Weights of a small GPT-style language model, trained from scratch on English Wikipedia: MLP 3072 squared ReLU.
Each number is 500 + 25 x the weight over its row's rms, rounded and kept within 0 to 999. Layers, rows and columns count from 0. Numbers have three digits each. The size before them is the row's rms in percent of the matrix's.

# o: layer 3 attention output (transposed), 768x768, rms 0.0243, rows 28-36,156-163,284-291, columns 192-383
# v: layer 3 attention value, 256x768, rms 0.0334, rows 29-36, columns 192-383
o28 120:511523507496510542537501453509499475479530480488452526465436532480509516482438510486502529526500541494504440533477466500514524459508462507546478498531504490483485476524520455484518457503462478502506545472471499543486524529480497472557484508532464470518478522513499441480518491501550556502479476489494469510479516439501470471491504539497465474537537509542512480512488517499495502482478485508515523468509482479510500505459488528493523469500527520492483484495494508504503543469462463516495496499559503498497547511488483501494480553504504488487555531537545524507502519481531489508
o156 093:536490505528507532501502466508520473464492510506510534452445519496517497499406522460510505531504514510486479535502515510520523460520459494500489501543500478472520472478520501475522455456479463518468508456443496532488483500459491461530502550506499497499462571501484510496532494522529542517474496471464469509484500452505507492518508530483528477538519509480497488477482551534501525497454497479489538480502498465543524511475554516522520450495498531487467502483515500516508516485472461474496492477519501520487508493495476515514471528504516458554513512491520525493545473525542492505
o284 119:537512495482502528531489413501521449466484496500496512492457493451486454490477495473504509524513509473527515514511517514515510487521484501514484489520492508506459456504508490508495450501501487515485499456480493554499542501484529476546504515491494486513501457510511482484506514481530545468505463487486493473515497465476530474515516492543513464513513468479507469470522503516472523516471473470511497484484473459553476500431508493498549485526549514481504524546509518535493513502483460457511452494499488485471526511491440481523479501535509489541526535491550529508512473530539522496
v29 109:425556536510520522478464502465502488517483518514512470489537463484493517510571534504504478544486486530494456418522480477522502531530500488486502505489503499525518482532518475509508509471487506529461498554535505483460494489512495492512433486515486538458491468542508472501524593520502512499514496519493513509501514510522477538506515506505509493498502476496494509487463507486461514520492511510511471498501506505512545494509510481466522535518459466514497503520556543536504505488502530503510524510475553512469500549495509499518499490479493498457508510481491505504515509497511508519
o29 117:536523491484515514526504463517470524468499517506493511495460527503535516461507475480529531563480524459521448500544563508477508520532465490511487475530498487520476510471473488483542472503475493496480483472504490537510498502437496532488521497499497504460513532477476492528547509486477502564455499497538547514482499456501563506484537499495479450476496532520469529480511521486521517526475466445517503449501465457499478504481495479492492515515494514519499464513480513505527481483482482467527506479498506538499438479456474546498488528498514445469483487520565505473518486537486530475
o157 109:477492504505457523496488509512498475464528535491520530476494499500547510486491521454485521510517512476521454482557527498500506497541486491475495514561522470494523466429484470466508501465461488521483494504484533567521544523463507532501529506477483488450447521476461539525543526489473525526511504459500509527503505495479541498503498493497465445494507501487460509484493519462508524487512492508463491500457484454500510465482512514503541526526492487469491484488509473502506458492504491481520483485518497502472487485516486520471484497506503435501491476506511495499518495566487520493
o285 096:472513518450502518497501451506524540500481493514504528480489542497517488464527448485522540537473507435531462518528535514476477524512500508507493483539520482473509483447487529507522490480448493516499484461529521511500534475494530513524508487514509490488525517501500501542501479463491551520496451503516522504535499494487573448497531488511479469523474497509451471501502475517460545488489487489524522488485460488470504473496474503493539539524542472549491455517502499511528514484506494464538477491466499496520471504493549516474473484537475473468478515506503493471522505531492529511
v30 085:478538575519490458468488561533448476501491493492496482495537472474495479495484549512478485449532536504492587508490459469505504502522500499508475528573494518513496490483540499483514498485524499455508492516487519521530522498517476492502483509483514484508473513501480538524517500506471471505484451523517507502452495499454492538497529520538504501460539480517502494501495502496483506529490490476516543504506518491538491505528495462545509498541516485506495531499529528494456549512493516496534466518483476467517501565484527478505507501499510460533502457483541459469505522424485462508
o30 104:482443470530492512526510494499589453531463504521563500507460468502516472506521521488474485497525495533496519490501473527516503532524514508505536522504499547505455491489462494470488494472491505540442468465456505443535523507501489496463485476499486468514472544504507520498522477505482540516521449475487483514486489526492513548488464492504545490486490495512518509502537497507450541469489490506486468480511491483492513484493459505504487481481467484536501518500464511479502496490481481486488501509465456539486507496516560545484453516468493533505489509501477505510473526539510526524
o158 103:523490513543538518472470497518471480490507533538525515469430461483495470497525539508490511529533485509490529494488526509493501518510496471445540495574516507505514472499503499477481484424526509508488499416439541491484485491482499495490542530474503465471502563493473555474506485545484552542486512463523513495505498491487529529494515497515530484501473492501436489506501530499515511470490453495509510482528525455525482531463480524523509467508446464480498497499491513508470523503457518465487495536477459503541487504489522533513491499438496471533482494506517486501488511472492493513
o286 085:494477478509543497511497476496514474525488498525506519499439444520507489477483506484448538540511545471513499533460483489518449519498483459493515529529507526520506503473485529498475446468484515535519485487472518450542536536520502479509526527470505528466515531524488473493522482507465494539519466494485519476472451446497544495488508531524487503437484490510524502496511501510461532505466529465505464492514499478474464511498456517520506501514516487508496472431470513504481501508492504473486500465524522473512490480481514497514509525490483526493489477493497506496489460453534483490
v31 106:491538515514520523463448546464514475424448527500500482440488484527500546498511468497503514497484460487461533490483529473484525474512499510505492513518508530499507516481518526539533553500502524522489494512450503496453491456521469486545528514465469466512498486501500574489492483482551499477514474513471501540494510526549488540586457446444495468520521459506494514502511520508474526490484496528467485474500491511505516448456500528490456514504472525501505484497476479484480506520502505481516526471488466518452530440492505523535462480484542495470509528470513502496521484505528514449
o31 115:517530508539546517533480500475478510466458501551475477505482487509505505499514499526501519545516489532526460503508523483502487488480488479558508515508509475487492504516496468518483493507506482511509539486520498517504500537486474505496472481547520529460497474512508464495516530513502527536461534479499521504481531412506465509519520509517476534510507545503483568480495499514460492514499466493494524473505453538509494512492459503497469544481489493470507493474491509497490551509519465491491483506490479470502523516450459501471489490479485472456502528510533530498553497471521518546
o159 126:473522503549496491511500530494512514448501501563506509500490508502514531525496457530504480485493486505471474488490519473505491516497493534526529494524498491495549494509495505498497469497457473501470523512449507436461502518491490480483502505542503534445471504540490512510539512451518499512460493432514539497474538482505466499535540512468466460509508475490452559455507490528467516473511505499496521491478489524541525484510498469530502527461485495455510507501480485492509515536519468507512531461467511513498518517516538508488512466473492514491499511491471534492553475529558509498
o287 090:472497474555517513537493499517472520493508523528511512516493470495533519527526480521506487514506480530471488510468506509471509512500444509581512470475476450513501493524491491494503524524520498485504517482485496516505502530482512524502520504528513508472484505514496476500489542515500554541444534499492533504490516473481456519524528528496494474508499536478519541483497493510499467516498498489508493497501484468545454531517498486493470501476503526448470533474494491500485489496531468489496487531525485460531517534474430496485467520490499488496509527495521495466541445484537478521
v32 110:493400554475487499525518500501464457484493509539478497487493487467436520564549455493505492468483472476519484479481524516491500540538494466495544529529521466503515494524511524501455464520534545476478486464572491525528496482504505501489503460512463496550495473528468470530494556501474488526572472470505443506518510520523518493497535505496487427507489477473495510501487492481525480456481495600510497518470466440481506483489489486470523536515539517480504478530525542489482520543501502527486486489521497499494505507472492529495520512473523484544481536515488466515490493535486482490
o32 123:530531501555506537488491492493539517484524501501532507473515510488498483486463528485470560496496493528522513490499538474484475453507517492431497514511511532484436504491521488472510513478477524498519464505463514485517567485489507488514486486463479473514494499500508503489502477475498499492507485476487486500507518461507482520498505491485498513522506475537568493551556476466464522477513518492473481523482512536523510491498484501543501500477536493526509486496515464488495523528485528534499479520507540504500545528518529485459478490506504468491529494491475488522462515481506512529
o160 117:560501505521530523497495495482470497472501528545502510459481496512449507495509506508496524507506498519524475460486559531394475511504508522446520506504490489462481490513498492493560498501474527481475469469451525468498500469444531477499466471468482488547485511475485506485516485513520529492499504467527468488498521481537505508548513484492507516564489489508518524516539477494491501470494502524469499501505498498508487533514506508539507457512515503496488504513517472503485490518469517530508483527508510558506534495468542504501499501498504453510500503499500491520490510455497493466
o288 099:516504469517538515504529469503488513521486512477529504464486493506473460502502461461470579508521524462506489495532527506470511482491518503439493501528499523468482507471528508487484452529519516528489474502472538474482561504463506493511476529443481516473469488522499525493514487487491494511486566496484490511469498495498518551488525496495475497527502496477491472489549462421502512483476481531503462539478555523525496506510542516514497505510539488476490519494510450486528523530486488523537473567495517520497488512516518480503523496538495479494510491476501482514492523479499512467
v33 102:476503529502531498475504494488504479469477510514462509494470507481506490495518417490534473546496486540497426479482535499507512505493508485486554490474528521497484546489552504555517392502469518521479470487484500437484491488485481523481483510515472476468462478544509423481484505523480514509537487481496472500507551489514481482497490502470520498505532470479486471502540495504486525494477477481435524497496475446515485516516499496493513492485553516490486469525531519484477483481508506439450471480508549576502499502493520544494476498525469532519515493546523525506501497496497468498
o33 107:496495510483459533489496526495466529467539488490543544520554506496522487503494464531519493503489488533479501489494462527546503522510529508465485477480513523518493514498499509486522451538490491467482482546491475557518527489492550485458523512490505473481554455509504549500462456486488465474549472484502499486540499604478509513543505489478516488509556446455528504527513507499514493449485550549524435502464512538467508484498519485465492511479497496492549506532507510531511468524541535501555479481496496499513495461546530512512510507502503503504460428497512476515503482525477478474
o161 105:438503530507497525494487502473479505495556501526486510556465477475532499538564481526507513478477506533507521534497473502547483523487518519465513491481489517526463513533533500530505484506481496512500489488513493533503502520505524487431514474479478479488524479491501508509484448534502450495533433444514509477495525547501527501538511478491495495494555473427514531540492486508496509462476549542526439463464514521510508453530512491453502512508498523494542503510504486518485498547537517480522488457521485517524521496509515522518492503525497475494456502503527483518483530525457519443
o289 091:520503563517456548449513508496490492503537528500524500482551496470480499488516470521536492492516502506517501455500507490485521502534530522476524494502490491516490479505506536525473499510493480448461468509526494540487534489493514454481485506479519487489528499474493534498487478473493499441530500483508483498530524545487497514520519480479534468533516455506484491515509473521534503467519525458497449474486500493513477499520551483530517453455511516474548483512488476530481493521510498434557469472508500506498502475564493494528484484560523495559462466499545501513445515536477501484
v34 112:457472491506508508521517475482480453475521454541504508510503478531479487514528494509504481520501480494555513498476516504497494480505521506551520513460491485484504467524508456545495502521564467525509502542504488519487487515509493464476490521498515544477486481505472403487481526528533507494500526513515522497476516506481517450501521531493496538505491518510514501505496511507412479549469470511517502515503495478503497536517487506514476472498480467478508510497501501498538511481497480453484487497478474503460552499495458485543539511507433478496503524500472504514500491490534508511
o34 135:534487511494460481469518520504500507487478487444530538506538479507487510485502451506460474502465500507489509517504502526500496510477542559454513481550482518498511520484501530500503501507487458503432452511508492524524521438514534520455531539513510488486531475483512553536485482509496476493545449536525490484507476559502538523507484453501524471520522481498515491527531500479513491476485588480490467529489499534481490495515570486497504516484480498493519497502491491516499471505530525505507517481485494521479483482526528502488513479497522533506463467487480477486497478537489495466
o162 089:546489515500494475507512480511486513503488483475525494543539461503470497497538509515484505525461491520490527518532497528479477505496525527465513482506476531529472519513516541525503533509503482514486430510517494547504498487491564518482483472518490492475535467481507536530456488555500504499532454512544514471526503530490494482504518474496520515529532508507499495557551464433497481523503559514501456519468508527454450517539516465490505542486461484517520478514523488544492498512509563500543494514496497511487537488475518509496499507504501507506483505477484516497436516490438478466
o290 113:530472469477496451499504507495497500495506496474475516505523496482452490514535469495487488462476496476497499543463473510534518460464546524440491504531496517462525508450511512503504486507536472497508454532487496484507515506508482469496469483506496504519488496490503541495515486479494447503532485523538523508471480555530535494469488478484479526532531453519461484516540496461515500500533559522482451519482543543481481521472549499474520522480479481545517470495474498473565481505529522512516502530492528512477540503574553505476548505482486504500477509493511498498498505509486499458
v35 112:458517577505494549510504493504462443495484539526506520480542493477500485470473527508488511502523508467524540505441501478480485477475517519507522531485512501558487465488519477501514530511534453470530444505503515518551495464526519456547508497489483525473487516554460548520514479496500484496510472485505475534488518465533494474531490474501501502480485449525538513484499506509443490474476493479476537496496486484508476517522506475542490477466517520504506500504564485479454529480486516477498485484487504514516535549495466486487456540542508492532495485496503502496502476471531503460
o35 128:528492487506465518516509501479531461520479497508530513494527484478505475481478478487448498492497520548498462520503496519496507544508519519482502501526512526509479484495476515475528514490489482523493473527455464474503541435499527515481490506477521482498492503445511540497517443521499491490523436535534491477480516528511520535512514473467499496509513439510542518500499469527487520475480536501524480528501499575501515476509488511483504483473497476505540529478477466530484494485500535488488519494489471516489490520499553514504491495482483563503469507486490488503483473536493502470
o163 132:500522529509572529520459492520497521507495507508508516523492485508480458501473483509520514503508506529490454552483511489513504516519545460501500479539486519533486460539517540495506470434493502514514486483442521468500499479482524476450516510493497462460495523478495516458494447530526478517498490497531504464503516476518513516553516513489502464530517458468505498499496495519516500461503524504519530456521527527514522514482496472498495526466502473512531523501492499509480501522469523470481507553520483506528484574491548508505489528509490529532450510520514496509514487483486510464
o291 119:508503447498495444514491514495499476539471499522464517491475455522450493490466507474431519498509530508499464522426462506530495485464484482488478531538509497534502509484500504491524467483519507524490490552456526457511528502492497491478478516451483522486476518493489517487537475494493478501535464530527527485459462469511501489484517492492477502493522479512486505479522463499496506534507515497498444498512559529511446517491505506486508517492503509525500466466422483507532498532487525511520524524506496515500549529534515496524547515523499534496507532464495496485490484479519518498
v36 097:531465505515498498510515475519523532527478507483540509541542491450510456514417521469517502529525542486507509498479523542495490515475550504485485459499509517460525510498482483500467523528492524524491487467510494531531514514491496523504544512505510536480483506516498515492509453522479505506490490521526498491504506531519543510453483482480495524491522533463507519512495520471538508485522484498499509522493503462491529482549499522535519497521525487474507501502535495459521498508480478472464482521508496495480510509487467501523461497494520486534507505547470497506516515539507488493
o36 116:514534504486529526486479505492477553489508517462478526489477497474466480500450512507536541500490511520504486511490514461482493467499495469502481499494525485482511480518542496496501487486516502513575530537502515491452503518507500458556498494507506483529476459535544470493462465495506483446470524520513503485487498461511477410490485543496486518507524484537521484500457488472487505508541509516487496488507528554522500485481523513492535509517536489499509486518515490494502521523505505496476481476552493438492532499512480466493528489522503480509540524486530478507483507463490459531